Weights of a small transformer language model.
Size: 10 layers, width 768, 6 heads of 128, MLP 2048 SwiGLU, vocabulary 8192, 99.9M parameters.
Architecture: rotary positions, local attention windows, shifted keys, gated attention, an embedding shortcut, capped logits.
Training: a variant of Muon for these matrices, 4658 steps.
Each number is 500 + 40 x the weight over its row's rms, rounded and kept within 0 to 999. Layers, rows and columns count from 0. Numbers have three digits each. The size before them is the row's rms in percent of the matrix's.

# layer 4 MLP down (transposed), 2048x768, rms 0.0424, rows 912-930, columns 512-767
098:520591506483500453493490444517590466502558491517532457476519487575452532419517504451513455453494402488544550562482461502488468539423489509474416473483527461470491475537483504534439529489461479476512470524503505501476545494502459486507477507468488545473454513493523503397469456488517507478418506594607511436510461479487509499504427418525466529507452494527431514567529547532474473522472516544501499550490480421516553517537544510523503465469518526510495454578487493529473512393526532523529535435510540423550430549514503492516524486473485484604492492509529460446520461546436606507498518452530540511471505530498494485466519491523499550557580531492514542490575480521479508466496524503514481476551453582506477499511497494476569510533449511481503472445458547554519492561518480
105:452526444452473476504498472491505442482488520502543469444517463430446480432560539503542490495450483505486543494463502532438526478552498484482521534478485529541499471573444524564447518502485513521526536466410514589579470536527500533464509486533469475492431477476464513491449496504588502485496521503506500507384467432489494558462563508505501493526452512481495490508529513493434460512516509604515501510472496480560477405507525462516542502516477488537444512612446512457436516502487544504533462536564414472493412506481437456545576553512549524520502503501543480579492496523422521425552507487578470461525480485557498531566502540545490475464510469441483499442513456504527458462448480569503499509485521433453490455511502583517437467549482504574527454533499545520521406473466453
107:534483567455527429490485466487512555508466507545478476469512531546473516488481432531465569420486553548503513449459520496541513468516461533468488489459521486462541468522485468464517493494517489535515376483529491539534506498512483481498456430524501482476501532544470530577558473495497491438419491476542444440513458432424483467507493528496472524414518527490461435469526573538481511468537474464515483533489555420478578408444450570506489450489549414481489526495503480481497464449497548475492476563523489537529546467539433470539549504442485520469493483512491560404507529488563479514503498570512534417495489431591515476518502508424520550478499468448503488469453516511451470449521539507516491477556500477593494458462539547573447525549554452596595505467541459531523528557522499
100:480484464491553504459492508592518533546572550547528477472514415507436476467499492566508436444539479471504475520524506490429484529449516481437403555505505486488537444414491487379486429482546495472484554491496485471500511474482538499460472496490465532456479536507511533536486519518462464541456478486521516480578527523453490485551505434521462510461542481489469478544455452503555478547515547562532452535472530469571503451543476555542540431518471526476541481463543582472443475580480465499563428550482465560464488463572505441525454455529469594428563471460543516552584467537517496496516520518470520460507512482481493535526575403522569565470467468485457532477477487453484493538528511480488507506458489523510504443382496491487514446483469451482475464561516473545516522436493488
094:506449445515551479521506538495601438520590445548456524485567518491492511503460425461481505439455432494467454502432519510524547576522509514552510471497482518464542519480478472536445554522459432535516450470549521462567517492476467505549508501500505464483564479420548513578479552496535551461541496449537482518486429515473566536506556529477439431593489552527414482522460528414477374553450469500500461549488569539492515504458455460548478543453532485503473511480506472580511470451537496525470474480483516511468485509496486496565527574495452514576519445473495556583612548366533514515519522493460493512497502483580518450460493558566501445498465489566507495471538530493541531519533526495418483471448533427476479515510511511550479506548520477491595488474510396563513437507510518
106:492466512467488421491415409473494503510542523574497506552501485478525476478471526525490415466472587469501445428526494554533569542510424414425509502516552542523486495468467588493572443504491479470500410460591481414512471484496526527505541442510486552445508509401543540512585437556466467509447575481515464546491548485539486438473503498507527569435465555481486521414453423507525459561432523481449512469512503517516509507552592487596489532493472450417469571553546497505461512504476462557485478455447485527497452541549508557565537467504492492472565523499537452483519468480485643488494509484553477469469453491480508484524463556497464521497504466534468572454564541476549450494540580559503466555514457454526457530526506474477512558493454499483450562486437425460490591437459520
098:486541415425533472544459466525491445493469542510529558433537470476499502543497508421586428493516473427507490504517441478471438519477542508496521586414550517517482489549527527463494439531421481486508509546521494442504475461515534544507556520541570501511438487538548454448516431484502476527481511530471477484460595504552488504538527621507478551477513542450505494553449478491555525521586468438425505617534464439492483445417497520554492406596544542456467531466542469486485469545534575479534499532536513514508585482435443510492433546542480528546509563468545499503486503486538512514493477490466497486449545505520500465464535508513453556429454470469488496529517483453457575511488564559455501478563491484463496550480467542451595510493532546541523450495511500418483528400420512
103:474418517538558484464538561433492583495584477499466523472489482552547506516476528485583557492553476506618424467525484471483553530532527477428421502448445467485458544521447505496494504484433533514466535530407506560517495494583534502400410578483517436462542504550467599531529509470530518439524486518522436452456554525466508547455519464554554532468504509523515452473464551460454529576513498473488489524492582418478485553511502541525496537529493553486514539529509484494534474487470482507565519457508465484473522482520488486559492486461418501493455462524527553502501493493496545538463479511513464497495556454463479472543465474511520482496491481523498484525441521522471448529498585473453583544506523431492544484442466585584498495472516470507520500545577468498497536535542411
105:540548526513510532461475469561472482417498506537477545516478469480479499485596489491495512528509538509411507433511526492561616492564500529449445493508533508538534579530478568548510467518539497530495494488489497529472494515540432442479490516462430485421484488553456557476510532510486488439515451499459514568502507487520474485531461466476501455481501515528465463517451531461516516525443536498498508522628453482469460462464512498465496515466561535504525464519496560493419540523500541449537442449449564478554528494543476524497573581397467520478506507507508520459485500578505475522478487523543527547478535520542525574456480494526538504552545523488423519561533512509591473531475433532479519487573471454505569485418509484568497584504453532459525424527512487468486462480462530
095:580474497426480517493480496510474523572438477521425445500587482486513523510528504519500559451489472478607455426537410528487560457502467445466491464518524523493473530441475493465510509479440567466438500537543513427508498496413462452471471499470519492475494450520506478504404526432534481416503484577478418490509467489532540471538576528490540439512594514493498547498535485542510519488516592493561513490513480526499482521471496468543522459386489493423533493544539443538501554576509519470420485415478494484521515587506466504502516540468513493517469525542586504486498537526465502472518538533472557487512488537487596648442471524477534555545542445467528562448504474502505537486479469514515457444528495529507456470489511484510553493484470525478335530434561519533487498568532534
093:519590544505547489483506457536561465515494522514509561406474465527531466544498465451505520456500445513469539546519498563467570524458536476543465506428482461469528456527557560571502532473489484556472515431495496531491518571511508494534544492501378470509514526458517517453454518537457498499489475528517527485499487527497545522544474446494508495489451537515482520541492503539526545499455561565519555523535394555449458506506524526519522437487511438521499449484493507518525589476464551480548524520500503463558478527517422504507494470533538550499521467538490500529505478528554501489506525482462481574484538496479462482494489468502438418437443464519447483489472542536512506503456515497515490478403598525412513552505449483498563515587508464452458509449649580470426572461474513
090:522444507506457532568515521523503443538543550496499473451485439490484516488506589522514469470525540501487585454594486506476499514531523525542565459557449521440488521463602524511484488518550456478490466504446561458614496547470460533551449510453553469459521506495615466521475437525520558458517461518437541442465457510473467493435505436492525505576492440491490514562527484592513545528499520507606477528434612500497509504499575447481494534482571550462481484504476551521457492531578495447538493562425489550528541507593517451508531502375464535516439521520553456496499573486511490519376471525500463520504533538548490448523521492443447535452496481486498507512520459513532482530511581510534454489507506517460560503449536404520475488556403480490507468501413448468486531563526463
097:511552489547500563510448541458566457523464522427509509500477590472501456555462453470571565573558551433490539502527547547541496570499460623500524460469511502458519443485447409492430499562473447419474425500446514603488529547582410476506520486507535453485514560505507590539418442549491470535466556487529500501448485483462439476481440526529479466462480500394515546501490513525470433532505484581513581451576560541446445513516459508516536534563530528494458462519491490507492501524516498518485540491546503543494439557493460463498507541505523494447470451500516436532480457431545500452439595553503454494540532463550551538441542469462434538470470518470517445476495486466466546493497530450541515446475563489494537508422454510542496463546522452546491434520595403478510543455547531
098:440495421452553473520445467485463499504456470496507463462542533396470512467562563531490549519485502443527504468514418537466449527444487492549566564489513520468410534426486498520460519542498551508564456549540547480523503542561473528415524455527520541498490544558504475446503466471493437466593489481483440485568592484485532561539462457479522473458488523537472489436535528551528494466491489498515465501511486484510454421498459493446529459508513512516543564492548501478483478450463473506528554474474507514506487493489503512493539486468489542525446512465471463441503546491537448509481449468535398511499483463497494546521484523472533498577551497448409516521511507483473503462418485479522523507453437488541475540522529518500522474457552449497525469521444548510579507547485465
102:465478460492476531478522551499428410507497529481515488451541505580485567510489526460537485511473529496526487568511485489459468408467524551504505445555528528544414495468546544544467488493484471477491486513496479525492555408497452533522461562461451511461508492470525527467494505411576509556516487429529426498490477471493554506461474475512482468533496459491592481576569414459485516482460438490448489509525511532523488538479507449555450576539491538495486409549559511470495462448448550520494524489502494497386504527581476498491503518478462407484520523563486471486420464414515514548535490460513556558483494416504535487544540541445471485541483534528449538503502412479475513465467493528533469571529500437463490547522443533436481470466558414531513540472553488511525524466501485
106:582477516466449522527514562534533573515579473499513523530502553527566475497468500544469473486363523454486542480481455488471467494525467542479497446410509556522526444555476516465561538410514561404464444475515502552500507548469478402518549490459531513503511469556469463500498542479524497534505503461534491487461504414545418490521506545452542445491488503496505452467518484555486495471461537498570562477514503467519593533507488519514494540551498521548529405469455441436529548472474525632545522515596489529498539466495494465420480505475484455474539511505485532493405473504508449559501576454451521479444454518559553489585573481453501460562515514503511516524465493514492491611574499588537495535491543446454503559505563593540524431514458422480461479491531588597503551479526535
097:489478424580482488555513505604529457478499585509494438524521458533396438492552516488453473501539482571522523493472457493486428458571524425494445508501520476510542554473496514510542532585525468547568405448558464529435443521564557443485522495539495570459536505628490473446466525511596537572450560465493510465494474529467457539462563486517477457488475509516479450508500510494535424499479430471515506536462468553525474443477510513486446521470488480487513568545502492511523488482447473500473589540518517483504559495516460511452567520451544546436509461561399475466565507528507591600499507513470519413550477507508518568504499479467492515468520533497470473475453487479538547467501501485532394447521469518533480430522477516462506574498485538508572512591494520461529466412478478
103:505527527515468551527514472570495480521496475482498504399486544411570481540502412462417494519499569521562538497488490519441495476495524399507584482495569546539492558504486547502524566514504478463528469474526506544541499518503458461540596443458477470511548617462485465481501512453495569493495438449540492549452499463547598524459500457424509422492545467528525497514514476523582569553512511462524527516533488501460477486543500495539530515575507427460465471535512534502481504439528461524526557476523520532548436545444512419450509446544456438511561526464561429481548454472519528532439513567504570484586526573547481583570558534455549428541496509549567412514483535513501446460440550512489481530548516445512455482456511506459501501508521520520493495569469515479524513484437469
096:494516551501467449534535502428490576535465493572545580497549481432507534508441475450564508552465543517486465523489533573464445442478433459495480506441510490576537547474528475468551466498484534498514435451503499546498445495539527457443547532536509548520440545491493468405506486528509515526435515436556486433475483573449561535465484512472566500508495470493485521433471589470483518480510545558592558437483468504556492375505484525514449438555526413512469474489466421513511521512480536430518478537473468499560527485524475466529477477532493524499489504505509457522453496495440511518543523458506570483484462473495604484544501533516519537554459520496478560495476482535527527472538539607471506496482528419482438432428563476424472539529471523485501493464477471480520493446584469
# layer 4 MLP gate, 2048x768, rms 0.112, rows 913-930, columns 512-767
099:509530475483539448498537464372506480495463495570490449497500421525471487506473566521504550499475548542494527514558459499547484460545496600503489543459448455513517435419518514504508480519535532545578518471490511561562532433551530591580500523452506464518503469496599561511516511502569541480469523535552501544458544477460469579515535419548566460439574468476482495553438531494585458455531502507543506470552471468511503521400488501505467496522510496500508533485498423545412516522508485532559500518567439514492446506462440534544469532464517494518483551493541490461538513454482383553516429457503534523486511481477470499481510515581492483564451539520512491401515500507461463419483547438458498554547530480485630502498507603519556517449475514573455475521510530454545477478483507
104:548499397526444575588458559525432424424539441462533558514537485464506496450470540547476502538562510440563456444549474531508465512520377480509450486533522482519562518507532472567482429534492558438483523495528506456539503509449497536402511539598492498462585456477513465487527547533545526421509454535544487556490409419482513521549395587504461438496555541503529443507602557514447488465523517540490561501430512474484573430497514486526525386516509560506538473440484525501459507503524540535525554463498499522528438526509480509572513525441540528488481492490496474583501529514556473503505568440488528534563584470539538559530459492528614487530474588430452427485443535499514524490501508545472517433459430554480551410547513495557447479469492486412486494468482471541525498472456531
102:512468515480519530512447558526505420506496479572426460490498443495480497509461452562578498633523515467497489553540549481469588525481458472448489449514500449555539448560504491511515531459476447496432463473488541489497469594518490525479497437482559498501532482438560467446473480512431426426544431531467561538490473483483495486501550493532437483512426465500545490445475560497551440484501529502540472538505447480453473512508504475409466551495517448598505484482473472429477555467523502504531535488551522529476531457475504511432533493465469467472502470478526444433530515486502502534533568516470482470534424475480487520523468483467508496558529491495536532501552507517544505540465512486487517482509520527556469482535486469434545573527527424485544560478484464536543513528550384
101:484576507530472517469505521477432480489585518514489516539488554502578489488564533511471513500496493473465523572542447517520506464495483490526521554519549505538489462479496515520477505498501456507469512546507486484507451402551526538487488444499510493461524429516487539486505493533537543479524500494442495492497491487403535469441565482455481417497441512557457468445481530566557512497452495522518555458416578516448547443463523469462593555441533486466408529493510575578464505449549510541457516551500440455507514567424460491485455476485508563447556498529502504476600560461506496455483563533423442566520485586422474487569493533568550519524514472491533520480464544503518531499599473496471608528488478474487513459459496506497508561446598507485452504500400488577502467500460469
105:542537528490499512494490520493497445459496491451493399557550526531478428521549497523519450498510490446468536512508540413575470469456491554492536593435444481509501487529534534585470545560505532464448467514478517456526540592531494430491429573518576458507516481474517505526504474545573473505522504481439524483449411476438576531476540483507505492442481436557510508475526504565473565600469534474483523451522509519499534483487472515499500470529507484492450477496448503440475557465569565489522478462480440505514529543540440459473518539420505467492562522488504441489537547490549515524471472519493599497464473489453451500436488465529548520495446475528488487516438477443485533537502467552427504569450458466497515507458438502497481507530486384484584479496434553485485519556564473
099:447562480476474509489484449492492490521447551506448551475422483508467471480489461510559437606515535494513534527460513426452551511477503494540546491512497475428545467558529466556521555547556477512555511532508526437494481505500483502521517508452491518490516503484427499553470576541506474454466511502521511596515547494513457563507531471474519500458487433459483532489528575504425518517485497571466485532474505598538516500509496472472544540533555474463530525502565474559515479523523447486498474600468507523534614567491451492411472507543452511568524477473570520505521516513486501401442521495523521448464535539549503518563478488517438551504532437427456533521537543584467542442566521459475460469545440459465548542455509449554437578490547504523514513501443460575517494445498543
100:475512517481567497447463499429473528507534557482503475492481495535484473471509492543463504567456483514522529492556470479495508436546459508548490515536464521462528432436523373452452527460530499497487494516507509535456489486466533516493561477500546522485537532450510510469466469432446493505585547461497463465500558493631501476539495487459574521450603561511531523476530502454494439561484566492540459472464479385578465464489536577554404454510533474506500504448532510586512468534507458474417473475437520565522469517441477503528401509477430493530509524484515491527452513516518496483508472475506412459501488474487517546496482468484461504502522417522446548536407545476444482498496471495540562503486453539429520531497510577497579422513457425392502481521474519480449470539472502
111:470503451511510524517532508481473479623499499538504469593528474495462505543434511568482553478551470482496453534473409446476509460512517463496530508489493511512553491466438488452479489524542515542529504520471487418498524443551485470513517491493459496549506487511488556546485461463513474489505523547512517481528502477492513446477508553494520492493468491430515540412524466441498543552497434497472522507516418499511535503504534406476480501469546514452474492481573499552482524532494501463506460543468485472459531504511563452477479488540533512536548455549510400525496462448494496458558505455456510547470550516510492455561484520500509521555488448474620465479501474510548422510570509467490509524524461499514558487524473500489497542513558462506523534457517507519494529518526445
090:474488466551563439501484481531546519553540467489498504475462600526467535509518498561507484493511463548507510500504521462517513469534523485462486496524409485497468552546466513533463525419583526513550455510509497478534543523488494496467544520497487442553465470510509472438532515529480457444561463442497518436390507613477549557543438492486539594517458551473550434486546450480547503459429550547465472478529521486504449438507488494544556528511480485493463505487490434494498523470457515426473472490507557472463489483540529552535439388602505590559592494553503511526531519516540528556501524436572455467453511438514491526457443530515512516509463560546525529463544558501501519526506555544487542445562596519591480576498527558453445424467489447456482503495506449546462482483510509
090:456470507483509477531495538478479510545489535376522537546480527565476553438534514504508432539477462444465526479463474468521468474505489440484520493530523546455485514560504524532514544451533501516517486552580513488471524593476514450531441523461553467453523500504570431424557506423514417499544476551485565476524497500476512588542501503514519513430472535511532407532534520465586487415552454452514483466567473465518535486485512543483485482506560458471487444513489477472528451484510462510513469486483499504462412467560530483457472429503506498505510401545519503452518451542440465551457475556492429483462475463583491494418548550482419503465491508513471491542489533483495496509463515537537444553520502537471430490522459534468464495515479496523474471539480569483561484433514548
087:519544510524557520466461505509464445449518502520467539559509528443558515487438548519525568523513557459485508527440534521528471488518458470518523532517480472494484568504518476490468537443568471526534525455496560458514532558402559485517471448566527528469512474441469442462519472453485474547498505520473517443519387540452465620523427485462475442500570566479458516576526494452484548535510561464500563473464503460521476534498475443437548530481510523523429486582520528496488530524463480474511533466480519571471510521396522538507501550514441533486502500470504432415491573480505519465476487530514550589441503515471476502452507499512514495555479529438554490511500501517479495469506511433449506412493581417487487473487514495522494493454482446467488476515535507488557595501475419
103:505462489436553502517474485453541509552502522460473489526558560492518519523400567499506488503568457395507498430504469543584487458511523504504497545508509453494538522472518518475530473521455500545514391448537510534550496452466521548511488508582608460465531528501514478510490466519426478483494516527531505478463484471465442553441504487506560431457487490495504502472547459498568477540511432515482482457435536500516559476485480491548459608554514535480474489490506487550575512504504461476435504498511504583546543422535495528506557546455589475528532505536524508535556537536480470505555468464518509534522519537515482480519511442506513518541539499457524497496493529523515518502541572518468466529568530548456504496505424483551516433472483515546631534500488491518531472460436497
101:499619511492491508504436472485544577537484515541460489527512518532561505442478436560503525607504536475477437515502514522495493504493519518436529461538564471546483540442527560559404499489569513517501438464491557449534526497476481481485518490535534549491454518489566538485540479469493447497554566502549489511561521507470481526494548529498474490553423507468461500505531545595471419454544440506497538551523588498519570531526500557549456512500446516548496464478530529492496492531438464511485491516486538457520545507561528570485457506557480507451519545546407452457442456516479517469453451519578520520538531459446534480512482479479468486457512537545510554537493531526468512438526462493517495523475556437445499546483454548438509481500476432474459443515547459569503505481516491
104:475501432508475537451551539548548476474510425475537540540482494453538438545519390490470515522552435567570561483478494475498505502570542515461494557523462484413483489479481531488539488439500550522473550543471552386518406466397485472499566462534529526465443522486574528535487497481495526442537480550398446433466502482505564540421473537525458494481496491574457491516522525516477483422461422419519554481518528541500490499459553563546549514508533539537502465459547564492467476501404466460451447608497534460500426527518565555489462538539541478489477547514550484497442473545462491525509502431491466541533574612487527500411485519518433523458489539480404533495481556465496521526510504521497525516452537598482430452527505554502517501419532530493535523542474498511538550534523537
102:521529504490454513459463489481479423485446415505501463522499439477504415475514454525470508445542462466534560498415443466448555458567524496571440461462512451487486540571531483477541515560516544518521451509568508453480492514536504450541472536485574461443494502491525485533534493500555504398422501528542480549513515513452512536502492469520492430499519568499508576426502488433531453503516522557460511543487514508506530511532585428466557538495530495513493471457475466464552485522447521534535443492459495513516590467488523422430476549583473471489493494475585522491502507486478516514524450505456507448554573519591521536539489575462535468479521516518549515558487481508452517455469480498534539487482526476503503511556466521546434522492505576498477480419511486470523442482519491
099:542534483506539449527470481529419493544448491471437507572518449537489496513523527516538462471520466480538453500510511507502549515578511507505536423528492572548463477468385500446508547483529529417578513440500517446492491497474501456525548532460493573491458486488518393523519501455459498507517495500512506473570570469504511532467480466476499537457494530579471470525532502467494466511477538570530584532453569546517535504509488470509465482499475464419473498528503512526504424442520500502448483554554558484544531449443498548496471460561464528437559486515536512416451537481540547558505442444482463504483581505501439447450449505482480538511511559472516529480479498489460478490506480480477506542449461520484426535467432512471450524473448485465534499500473524443469517482615455
100:547506447456465504586489452488474427556524528534527507496429591548561446480526495435474543535640492521534567452489471503504541594480489502506514564508529487475505544461494520521530532566456507482547463504486495451446488555536495472505484515488479456592459443565481518483425496474536498483485490537476516464422525533508578456620476510476480486567500468553467467410597512516492418550537498573451510497491507549506550433515486520525508538499498537522522493507523476445560420543501481518440507562531521485500488489568550600515437496527452474429470483560538511469459453467478516503500474511471426501508531455457516507461511533591470458442466429540448573474482474453518568510526410464543479405475476557458516459488492526493547489488526427470444524511440472499489473471503516
100:536514470481540527526474581561498466519469461518445522452573489536465480516536518445443532526496528524521487444538521518541500474523573443484587446492499544446586418508514495524481540551481448489512526459508466506514554517461476485547494537507518508513541539557484484506489463502475415470494447509475451483485529496490490495495479535547570521575470510585571535487520451489530506491490528453548509472532495438519458453448489467512486466495498534481513507544453453512470463514435530492418476508478489496591490454462531508490540490423448504508480538447481469553416614487501544532521471441498394470509460510501526519527547483490491457442470495508559490471430477476503517459487470477497561434562502594515462482572519475517461491502430541477528555450415440492455511501437427
# layer 4 MLP up, 2048x768, rms 0.121, rows 913-930, columns 512-767
101:462512494552497406445557551566540510559557468414477519537515514503452545512541509509407456510516490463523544546480515496535449498523503471492446507547494450513482519524601474481560419430584442499494545581481622488507505479408466486556556512554565517443551505474396469501536544523458508537440516494541434418546490511475496450430529568457529442574498415520536547442574543426491499492538438489398455550527547550571545481496537493485452496446510536522506471477472511532522543476430528447483576523489459552511503530494477559524487436553509491469475473552505477479496462471553483456460512530530540389422475476567505515514466523533522538500469530521470571567462528518550484563506524500598570453470525525519464562506512479539480517489502511432520510524476557504456518566497506
102:496553501501525610575455600498517432463518407465477508441488501479486473436520549551489498543550458435447462549509455492442523391462471481488528546522488507500488493489589485527572494463450523493494495512526568515498503460506504533484539577530484420501457449492559512466525466474536507444518496511478519506567452439420522497521470519454559489435494518505480552520519441515504435462546485530477471477501515466469502500516543501527547540468469556405483499475476517460484558477505550529454483494421537524505419464494488553485516555507470508447444520523471392504578478531491479522526509445468509504476491476613514514521486504511511547539453609474539440486538479487442489497566462439485558459435500498481537480438545513518498523475483453433510477524491436504543505503517516
098:515490528471521513449481581508559512494526458454494524490546512499512530489476552540481447514519431499533451582549476533490472408512468495539484476501484450494470482442566498553532546534485551498500485499458464483537500491538472552558519540482478524559542438599478479497519551553506522455443535524549483463534579502480530568567525466440429509532529589494506544527530538500476479528492489473491496497548544517495456455524520479493441516501464560491526535499531437451467524520486487493525476476462448459555513493526477537508499455526477489548411488508552446501554550503439443490511495497543465589488511454521491474501436408456463509464538535450424587430481504495498552486502446523545546514466576461528462532448506555529537455507442529574484527538464467475500496519548501
097:513543528504552485489504458509482490530481515497513509484514453496468478509507498503460515512447523525532426489498522494510533464483528562544533497528592459485579518429547419530535506472477499466477542510465469519458496561550565434546543468587499418463426435480491501507523511504512446516439518474478474482519460599465537420522474491519457460550443469528517576491510449484465444459540480512457510465548592497455547479515513488486489474366508517489473401476503493546541492493462531527454544559492471463501499453591495458573450554486493575440401491484471486538492486549496479495492577494528446502497539448494575488508505474515481499421517535481485506535439464526569472454519447500522565537468499478500469541484480450546515534490526503460490550474451502478518537526465473
105:504472542503483523453424398445462510556507547492457459460452502489539502506497527550472517430467552558571526488451451482486525497521529498556515547484492581488434529483488514490505492521486488445558535449568488533459470451487584495470526506529492474470491447461547524539559461502469442509503493510477484523534520541523479484542490524537527537504491475521461490423516470509493541524455478505427609466510507503455434428563575533456472477527456501498616544482495541466442545496484453519513419420496530511556522430466537511473482428558466547490511443516525430506534550542470552529407407620500525557459552520478494440480497529517468524486576464515572513479599524526550433506528523475470394524543459467416515476449542480486496447535486525544450553541440473486443434494460535
097:476482534490542506448499496512567440512551475560425513553527414587525528520515474550435470504544535424498418526516522405419538506479494478500529458501437532461488438473451475471514566532622533472526540552544458487461450402505452528504553523513489487517561436563472503558477523520482433422482449493596465420529541524464496518575506507460617457455478465479496548603469490460454552534489541541468549454467499532584493465419501525443487500465429447518521586475524554510480581447498494469513546459518497564529501499508565494469513554465449419590518522442487441520564569511501465458512510521507543447424528551522514493476411467520525506549524488507476503478457447492435478529528473500525531484572457494449519466449510474515481572456474550553509469504496498511490465389484494
098:446481450475541485528447515458518491510603425429497478492436581486520475501541539528531513533479561488542475501523436481530473511544478456512555505543468530441467551411485478467471531565529459515447546512487472532515536557507544524468543464542460518548467512473514501494590495462459546466514451589536580434438518394563532596547522459563538522440508553466444568563504528486556544555572508489456470532500474399566537528526490507538538470490480450482517480415498560508556504526575518461449530466544518496465456528520483502511444536470464508533497504493482497466377498487465490460512527553548484509492453500488463487515522535489401501438517522434538463474559490457462441480547544539537519525409547596535467539490576561381550505508520509401434472487592499532533426486534503
107:526448504477498488465501581533481478473542468508513480453566508495479502487529456475535542476434581556501554536478514556521480499499475522458471542471522497492541492561522446484574495499554535465496532499515546474445550448496592568456475447455507498502547442552516528438529600505409525478451592432446489545494484482498498482482478481493525536530484451587534437563486513473441540449511428530499540524500534481470479499529484563531556464526549542465540548451519525530500522400484502608513473494533519479501488509562529452473524491499528481485546520518513531554422567558479517533497469536517420484443526483429548533482512485455404525500517612512457563549507520508427493488498402546421440507450506509495539574538485486527533460528538547538502417566507434462457489448447445
093:561486558502485517539477531477540506432556521529534475485468506458588466492440563439464495516531531502468569529569521544463458418486545535500527531497513516471535506422574506484523507519506440500512479493492530550556506570487470519579543472532512464431431486507510540511532476557447491487505481508509413530542564527501451515533492507489529495502603490510530495448458568505514525562489536486533531505466504444392560538419484536490509523495493526560449474480498449496489440588488571508454522438458418511498531544470507466523468484542505513427391484438539487452465500489487470536471469536493516502448533512452514587464457539442535550451469488472502480579445460525539445506478491493458503495510461538576472507516489506571550457555494499505537485461451489510537452495458523
087:519442541616477533483465500486437473569536540505526528458513476546542522440495492556479526491459492505550513461421445533593527545521577512579547553484437505558557560417525520468490516534453626424469498460554544485546501491523458497530522478539497519498502535489482498537518483531502564538444433515517463514447458526493506483448517494490503533415459427485463481509559492500491490546520480520425603562495533481469459481526497423503507520533459473465493413532453494533506547472508492510505499481505429555522495466444468518459486494448473399490485471521466496500508467468529451541442450486449562529597504473543510426444411465532471403500489561478504523491489453518483548500543440440488552441457600534472484488483538510490437518493520478553552524515543424457501517508497556
089:477484494525483494460478569428513503487447493474479534472508476451519500504597540447547537478535485491573536491546508467440454491436471533449532408561403554503462430450530495488620518502511485472465506528485506462507484504472501502524490502478433486547520614542498539530366501555516506491472635517464454529497456467565509514493587459575494520481512543509431568506466527559437434473413484517492507522539543493487464537455521550594489480483523489493477492500513593487429514491536508547446492483560559523513550515459488525535520526540448489475590529473479476519523467449541499507558492524460477539505482490528517513516565492520543493522449539408552559484534510506426479494510496478553459524531434552551514511440530559485455443431461503492488507458515542557455569578502528
099:502600444504488434437543516484462450537458506501484453574453508515528525550523470511566514544569412545527547484576526463560515464498546482419489432532476496472508473497489543536514510459420512429572426557496524610466520460502510468508519466511573570483450566520485561523476584488477491422448491562494527496536498470528460515499491521554500483416551456588456555454457499505529587533506491546521469498525496503455568480523504498527473508530531491482363537536487486556501452477539544481452536530467514503557480460475453516500537539475535459445526496448524471531491406486467557571532477476463555498538542533490430471514488508530433527528460541504524540529443502494485558496485517507563485509475505541496538522539482542557460520484488516444424479516454393573531534487496469
104:484532542499616459543523521539425595582568515483448506457476546540528503452456509466529517440481446492500467526503511466507499572531524440495528479515530443480509509539462529433471616449444535465599511516491527449520494543463474516536518437477496456412432586498457522519464513484420507468528507497554514513546522476457547477445472489436558434428445536543533482506419454505571462535454515509486537535472496471521560518565571491497553490498490479457495537457495479480493497530516442469610502535497456495578493448551435485488472504485553444554445493515524533462408427493448493501562498498482524508461494463543494490501472517504455604472509535485545496521506506451503511503522466469485606506449500450532500553479471508512517467444399516540486474458511440479534461448543484
097:455503558462553505500494477512494473486487514496505498479416523557605476500534511467525493556495559492521473564441508462506500504490450441546505443459519506467525537508537520492492493528493450503533547523512502502539468551431536492583448487482465457479489513523528564527539488499479419526564515533526511518510460504509472526490525528538482497570509447540540554503523502462519500504451509548532522483541409532443479487568441472514520489503472514524526533474484548516491496517575411493489494492443414514497520582474471535496542578450497426470519536576474441493529562467450537558573474483516487541438554467521572494392463465435467550509532542491478468490440572491465394493480490556465415535527504477538517461506493457478452479489449551477488523488521488514497505544507527
101:467561435489527554493539456544580522493537486434525456528407470550505481526431522485464422419447475550504476497489447529499487432527512505543537502469412561476461484526493493428457491464411477452549428496455489469529547490576463553488551476480512584496494490539449482472493425504479426493565548490402479437449513447519540505474580497478425549441537595514503464526519488535447564511434499471516516478529495497506505464548455486509459487458522499491439484525523438525502511498480516478500486503554438553494425488520523380477453558480412537483514476580444543582511565464468538528493491451465527463509526528442512474529493504457536492488461484462578540549455544457508490552491450461576483545540518488529551517500549494496531565514512501458493535471487447476575526467451570
099:524513473471511526466508489477474536549532472515529508503450511485490497587490438520598577534470524511490549503498533480551472500534538434573543495540539439538631538522452506522499575472492494461418508591499423527530513520469496476477475520524496480549542519541429522502464542550546486481491501519536519521459462518518462454420542500566381491478469496532507524511549516462552435545499466505532481525606472524553429527500449527450548511500577457543483546489515466473487485450564488523553496484472485475493466476475492538500551528462476469548557562458478457450514457466513577529487556506457528503508581464523562492514440446470482477508500516463552480464527548516495554552551512453522533491553464519494505531421518537472490447473463507499536529490516514457454511471435495
110:537483506501557510490495505573516519515451514507475493460491542547453570458457491482492523548466522558606477524465519460453509420511505513537544499450477494483481582552519499549485513472457501515504523522519558516555459462515508498440551471530475490566478531474417565538551525539523515517441519510545547467529530545504585499439483511447512491532522490489507553560463518489497541565482479531477526467388483516580482449460458496512532598478447513535528556534460448513493495476402456591509451522482489541533485589495502499485494483509574532534509488472389541526611458520488517509490483514473505496518515497498552536533514456569459523484527493510574504530503556504524489469459529480521549484522499458490464530536475462397537532480510506523508451489451470530577557495533482
102:511432520511513534504539513499552545522524510546533515554482435421459481534514523454471461508457511454529500448517419486509484464520518451497515425596546488476481590503492528476395484532523513477468500469517485519460519494477526472485497428503528510596585545537503498525469559537559529562564569435450476445501607458447507516457540503489491457520523531518473524500536481426525527492534469539524490512507527512476496501477521480507482460593528466572455505543538493541552513519548531424508414579524533516502540606455484501516443553542486561535581523478489456512494483455513561452485463456472581556540550529587517537479441475543554449586520484464479587491529425510554499477477435566520394443480490488507488488390520529476504490485453502499531460458522502471442492519530497